Part of a small language model's weights: no position embeddings.
Each number is 500 + 25 x the weight over its row's rms, rounded and kept within 0 to 999. Layers, rows and columns count from 0. Numbers have three digits each. The size before them is the row's rms in percent of the matrix's.

# down: layer 2 MLP down (transposed), 384x128, rms 0.333, rows 48-94, columns 0-63
# up: layer 2 MLP up, 384x128, rms 0.277, rows 49-94, columns 0-63
down48 108:478495507497548534532460499503513538555496513499548491475511504467510507525542508485518486490467508513524502538483496509503495518518480491537462437496551459509502549505472490510498473476509496
up49 097:475523475515516510449518490493459477462529515460458493481486492500501488488502520485488477470553529563525473504504505505440468479497565499526503501493520524536490509530486518493525534509506477
down49 091:535524478508462449534505544485537527538507459517497491462447497498490495561481495494482552532468483469489491467530458488544526522509490513473495473499494482499531543482537469466496467473510496
up50 097:549484555505451504497503480499507434477462508509484485483498501467485504485456468531493482509492454494497477537473529538500435495513522498499515499467530496463542503503474528509488508484528515
down50 096:459542506525497548474513470485499477472522489526524514513519521452474513493506542492484518473531505525538525449471510493491509463479475527455506529510509474500485521504488474496514487502447500
up51 093:489529519495488499480523498541448522501505531500522483505507515551499416459510493498466505491499494502454536487521545558503540503479544439514483490536541527496501469514494530500495500494479484
down51 088:540471487520520500511477494474535509465494511513533492516491510462493519521519522476548485530528503494500466508464482492500453518519501490426484490494508503525512444510484477477496536525524493
up52 097:504473476473519497493462539522475516504534507494525498503471549531500489513500486503495480481531505461514544423489473505526467495477476526479487496512542517557527481505518511495533487483500467
down52 097:521536483510524501478487546504484507455481511479515499515491455484534542498460537504483529482491545538467448481468486503493526474552481515507511470505516502510552523487445460479468531486496544
up53 103:505502480492493561516509489560475478479501481477497519488485471520476449508471540495529528492469488488507494520442486490487484494482527491483487501486477488510481512525517546483497507531459497
down53 102:465501505499496474491512503494496505520508540479503458491537482522546493524537436478472487452468507494496484531512519501509540474468485500497515510529476534510509496552515511492474482552547482
up54 117:470520478507480455553518485509544522482524520512491486497521477556534497503486477471494520518501465492561481500478517517471521473496499484514479511477499490543472486470471529534461503440519528
down54 145:538446494510494537485517518456522504486499490487541486532488504500503555502530428523474521505486486510514520516510487511530538524474511510478567527503504516473487499493489517471497523479507496
up55 098:487488485485544509516505563481538535493513535459497527505480446502506501496518522526489548490522505500482497508552458517524469476516517529495472477501519528526501512478497534490511494476517503
down55 097:481514486481481487475512513484476523525518485514531525548522521487508471464558487520534462524541526462484504529451532521517519511557529479503463483503493524491473501489487460511490467488501536
up56 105:484452489494527519492518505489529489434493503476548485511504506467546525512489494507474498496526442520509521517558517501481534490490524501480531526528505493520529535528486508539504496459514511
down56 127:506480507506534518494507507505495477492510528492552486482525525488488511493466455468514538515490536534514494504558510507498524502475513459447559530471519468533503523496526496520445455579505509
up57 105:544496499500444497492493535527533444475485541501522524480499511522506526537489480497493479492496459509462513483524503468485460467463499514507509511461503472458490461511470479512477531512490487
down57 111:495480507534494496490488510488505503445470525469509479546512475534513519542500515501543484531526466497545492476510494475501475516492466468465478504492523521477516504491495425583527508507530523
up58 103:508483463455501510531488499442497507500455488550515502459523459489519519498515504512502468527481526523473483509494501504502459497551475544489519499478546549548471484501511499451521455483442512
down58 109:518493444534460531487501478462474536507522498458457502535476521546496491484509431492495501484467493536537470485520514478529500527489524538513499509512482484515508521554515520485512480485522499
up59 098:485457472508506494495524495521479529517484450531467488538522500534483505508527477446534506527488505535498479515494498501476521462491497485521479495503540511528489509532432515530435546511486484
down59 105:521493524505499543480481517512498466492530533509511524512503529502473495517476493450477509496476504490509455475518485442496494513533542497491473483473491522463466469515552453442505502508515478
up60 103:517477497516494476514525508478492486464469512477474497473523518520522499522506531547480496457487433537473517543497516519494488494516523496466532451515490526472519515503478475505505534515524548
down60 094:482479552485460443495469499516466493471522486521526521478513467447493512478501569506508467533516525512519557516546523519493471455465446497501515521517488472521522466508484521497492509517491440
up61 096:468508510513469537481500497552513515480486484490535568449531465498486516496479516472513462475502502510486488509531464534471435496493492506444478545509515480488526481506477454494520515505507488
down61 099:527479531511522522463510487492526515505468534491533523528464533493509503496458478431551548530488437535549466524501462450483489475512475502505473456502520515496449528524491544494486518524497485
up62 103:485474481491517524500504506510520551487438473506518514508499484508506487546509510533510468489502512481491543498566484475483519489487538469471473503526440496550504498508468545546489470501500510
down62 103:505543491514482522490503528509496482497494466545530473453517501516498512476532496506512524517508517491524516495483505472514523491503496501470505526501494486530490501536477493498522448485498513
up63 158:538453521540457509527532490480480520486483527482502472476512500492469464508533506514484556506488500467479515516460501519483524494508521470505462426513511504491541503548496545504531497508479474
down63 153:523451479499460533486519492514492517501501537497546502512510468492489481451538478473503498516463555492510539539483464501489524535480512479526478452509521510526500533511474487516520482486537472
up64 107:500483500472480517500467468512541474460480466465536514481491513523496518526525467501529458510435508473526469506485514472507469486500520491536444532501472516505487532491493513453486508534508535
down64 102:461507532514541496487484479522450494521454490469547478487492530476586466526501493481509468524507515514470486450487505523491482479524493562538483502488493469505519449525526505536526481496511525
up65 097:541475508516492504464519478509490482487546524514527524528492471551498498507495431453488526463513489521528506532513488534467445455488488469483522505500494554525476495510464542531531531477500505
down65 101:560498488532516519512541504510526529516483471510518503480488491502472485495509496492407567540538486472473494504527524501517506526543513507505499490503460539468511505515535479467462529500512531
up66 101:527469475446473496514489500459547480487500517489516492489511499453520502518486525534525513498535450508540524508470486494547491510504493469503516471529511505532476452483477513484512520463524528
down66 097:497523521488487482505497476522493541469542516529525495463504483537496484453490515498481472513457545460487473461518500498504510495464523497463479525494496486521514552475516575520495510545478465
up67 088:502513513492501480510480468549500522439521468481492510477477560520525511463505555486504487467468476514537490517477524522449547515485520444480506513485498516517547464479508458511503462482503515
down67 093:535508510532507543490515516505535501517497504509496493539476508531493481488541448516473532514508512449487488514480472467519509525520485561491466509497490447457471491473492480529488567491504463
up68 118:537488486474464503519498497462528477500512490501506468521517531493488514511519507449518491454507520467491503494564483461460468555483512483531514473493501561528476485520481479487522513510475534
down68 118:496509543537547558484500490548469488467518504509464485528519502546448487495525523492474550443489483492525449446463528500514502473487536547488521484474500524492486480509494458467522483484487479
up69 105:541451452495486491463473549510559498479489491510515513493487506521547449469460495477507495500520510516511487497521465494495484524506524484468512509506467479491479435468521497487473534484531494
down69 103:520495477532498507532454515469523495491523453526524462531505529506529464452484492510485536477532551507506505460538518486458493523522510480508535533477476479472509489504486472534465491504542461
up70 098:547502486512516442528499458464508496478468495520514459494485506482539527490520528496529542473443487502527514495489477471486466466505506440501540525533523519503503528494467467532500504481465506
down70 095:459515481504530466481502510529502487513509498513467517493510492463510533481565474508511504503491510445515499535509477490483482493497565474490523546517465530495497511463490532492466478505520521
up71 091:526483469533513512449503511472505494527546425521505511477502497492534491529487533514524544522506499492427488545423500490507518500517555508485503524453523536516467470461518537517505509498486485
down71 099:499518519524501520558482493508523479496508526511453490514473522515522417491506533478514522526561516514505504485514519484483450517439490476497489479486501498525466493454545524526455497476520457
up72 101:498487504504488511503496514524511485526503461503489507516544494494517502521498478488521488514493539478440535480483524521509492516530516514493469472523496509431464493553475538454507510491491481
down72 101:518508451479486515475491528511484492506487521547510483457521520469503519496459517498495497485529527523502491472481490516513503443494494508507517415474503485495499511471466518518498494502491518
up73 103:442501483434487526487484481497491462513530489468537505503461468470515555503541513490473487500517501476476491463514540506526506475522512533489514513514460562482526505484478541524487462504512462
down73 103:483495517527521528508496496486470434541523474520475546495538455453483525457511520546486512505557510497522516471486535536500504481500548509508506530468531480491528512502500497530497501467453495
up74 100:497526478513458519512437474476484505474507520492505539489517527512506525452513512526501467533461542499514502511493508443509495480514503491490534499497512510507463524484465541509473504495499499
down74 099:514549508498480515442478518501517487492539505501499512451509496511497455510484537507500520520476493497516508528467524473495529531501570493518508476471532545496437505502498503508506514517513491
up75 099:494496502514533513473572510510508464518490479500487496521520571523497513488572491499489525488454493500497510506479538508469487507543501506529500478523501531446491471479492485511473458479513500
down75 105:497518523478503511487513524515467502486525459515523480516437508507543521478534503487510542496480518512540452456503458495529464458511504521529509499511507483520520502506479508494513498473518460
up76 094:499486490482535477489476503515523473485483475493481457545525484448505508485467506493508498469557484492446493530506487494527505496519520529433488510528484503534503500528498481518470509482561529
down76 088:525533511457494482522474510495528510465525484522486463500469502449511455492472531481445496532494518471510483500519501510521479504567472504523511470514500512478468476475480474524515494485518506
up77 090:480520516502535571466487488494485463529451525451493499526466459496507513500456485506520498496531473533470490534526493472484544504512527482482491494517517490483483491538526485494526484451546492
down77 090:480434497479495497516571532522512470482530505523446483520494517482501478449523528486496473508472522483500509509516505491482496498518532461532509505468543531505470498483503490509532500468466489
up78 097:511518499426499505506486499463488540480514510485472533500518489479453556500526462486557476483488487491493556508469499516508475496469493505466505503496498485541512480539509555528452479536504490
down78 103:520491484492520521497496543476506471471493452463502538514547486515507509485479497534522540526483483501486502477451470505474502542498465513511530531471477510491475463521546528505495538500477498
up79 110:509477470494518499522461456482512499525483475437489514528446493503467486555497529559478484495554553542490478475487473513479474508477497492526501491531516473523542474484493479509571499486467514
down79 130:531480517572522536509462522526533500506523517507480504467523497485475537492491575460508504518510483542494487508513479481463492480469482506536529497519520443490492493491476492521471488498521503
up80 102:483485508481508470540514490460465505499487461498531471492486500499548537487549531489460503526467448502494513483493564501478498506509481471504478479499489463464549495511517451525495513484542530
down80 088:511462472532502493474508500472517509506481517473530514462505504518466491515485505506525532498563483476460482535515454466496477490528486520533545474503466542538490499509511564465486490487497486
up81 096:503481503543507514479550497517521486522537449506444450472487491466545514463516540479541507476485475478502507495518536519488510503532488483508477507477465511459466505485496510478512521465493477
down81 091:491491522506482508477462550456503508533530479456493514513500487529465502481490471535513483447574544493469507500511458496490513455469511540480505489479525486529464471495533504499495527485497502
up82 096:500507509521496526535506511513518479497476485488559463511497513443550500520478483455485489489521486526467550501516503485478553490475487499491476551503514496478500515482545565528470527493528518
down82 098:458519459480512482518518504539473464463494479503523448489554520472542469474473506497520483504473495542527496539509501506535489512486505526528530498490514476536506524525454523522481447518473491
up83 097:553467540503487463505486480480518430512487499519506483479526511501516493490493496537451536489510449499439521483512556499516500504476509526466485506476501486505505547488508487469489507487430484
down83 093:523508483446498512508513526488507507542478518502497488486452525483502524513475512469489498490500508469529525519521519504486469485464481500519527531515457502440457474512482496506518497495559562
up84 097:504540518504503490503537453506499510501472468536446468503522487561464521531497492466489492541467476519496509532501543509528475487531473477471514514531499509481456477476483480490519504518505464
down84 101:515450451513475490505514507502509471503533493509497513480536511501522507500486489512504461489492523511477499523524507503532468538514520496506488494494469500469529515515441440496436491508534567
up85 103:512461471476493486463554519498510509480509539464517455525473454506499515518515514487464565442522519485523506502497512482494529467518494498493513518515509495519519495551550524463478498502509479
down85 111:549497488515506509521522490498525523519499488497523515472513507487456521520489505508468478498458502445474503524517491518498502542534457513451452483497532505481517494487529474478499461456489501
up86 099:500498447516466530508516541514511537532514479513498534516534500521488536516484507490541507521491480481499532537466499477492528508487506432495488493513508487528457491513508546444470485488480482
down86 106:492495492520542549468479502489530460500444485488512520530490522475477476476486529485476534541486504514530519504532499504547508500548512500519502506479487541479515434481528457489548463496472485
up87 088:504476490481501528487520481540514550453519507480489541485504498490504537528482547476450524495521502538520488506497517511496487492501503473533498510455456475509486510482507527542508517521482452
down87 090:511506510491486503507483477466529451527493528533494519525493527510484502491495450493499493489497485460515493487509501466533518482511501517513475442513520506450479492551509474469512444522476515
up88 103:517519473468512535499508478510445515500480515484489479527471503484475535522472478515510475482476507505526504550487515496498496497497535481482444457480533517537504462484489476486517478467526469
down88 117:523483519530520479495525539521519504503495518499490472469510484486523543482529457479519478491523487456523468465526442544496548508501508502495510506515473487484534537496516521487516500521510487
up89 089:522477469498504492505515481517485511500473453452493471450484490489488530544513520555543504489519525446494511505471542468531520557503480498513483524515479520519496495448550489500471479460508481
down89 083:485522546504464563526507506474494478485493552491489468506501509536487479499489494462500531518545508492490512491487491470508516479460557458503526531499500480486458508475474481518514499521555519
up90 099:499520508519494484522495502474511473461477480447515526497496488549513506455480530533547503513452475468527453520486467520485542494493531498546484503471517506507560478515454494486445480483494503
down90 088:515525521510493533527525490494499543518546464523519478502453488534501501491500491480457515483527541464504496510495484502527478516481492496468463453491547487478479514491545493505518521549494463
up91 106:457514518441510560461495475510489493491469479507498486551518492511488499476570481436492450487503505509523458466492510473495497512524510519495536470482507520505530498490463491468488491503500482
down91 103:497477502505485469449415524499516485511523494476490512493488537488496483497481488540548526526500505502521509514490507524501482529487439493492531516502483494496479498471461568518467519521445495
up92 093:486448535518480521556480535481486532471507472526484483475513464467540513497501475500508515511427542475515487457502523507516532496494569497529499534470498504476505518503494544462488494513502494
down92 094:511486481516518491504509490580542492499537483486515493500494475531498501480507508459472488514514467493509481524467526507512501526485482511416473514519489466543511490492488480498521485480505540
up93 105:550490473519437502464494516485476484507536483504517484525491581503540495499482508519547502499511481485519495468496488488510518522470498516442502477500562479468495525466471483514451540482510509
down93 095:487511526527492502518547512493552483462489476477529524516488488507508508458545483511518457530499468515495495487563484538502533469495487504504513450510513448521481537526472483505499486550497556
up94 098:510539480487486515490484549534501494512470521493509512466461536468487535516516512530495501498509507438491491521494497480486486469471483479512534477483452531519497469460497471458470451522485449
down94 095:516509544500501504496537508457503506519517522500525521524509492486497451466477466483478504511540518505514469508579476468478479466529497514501518528469512497507483482497523466515542493548530502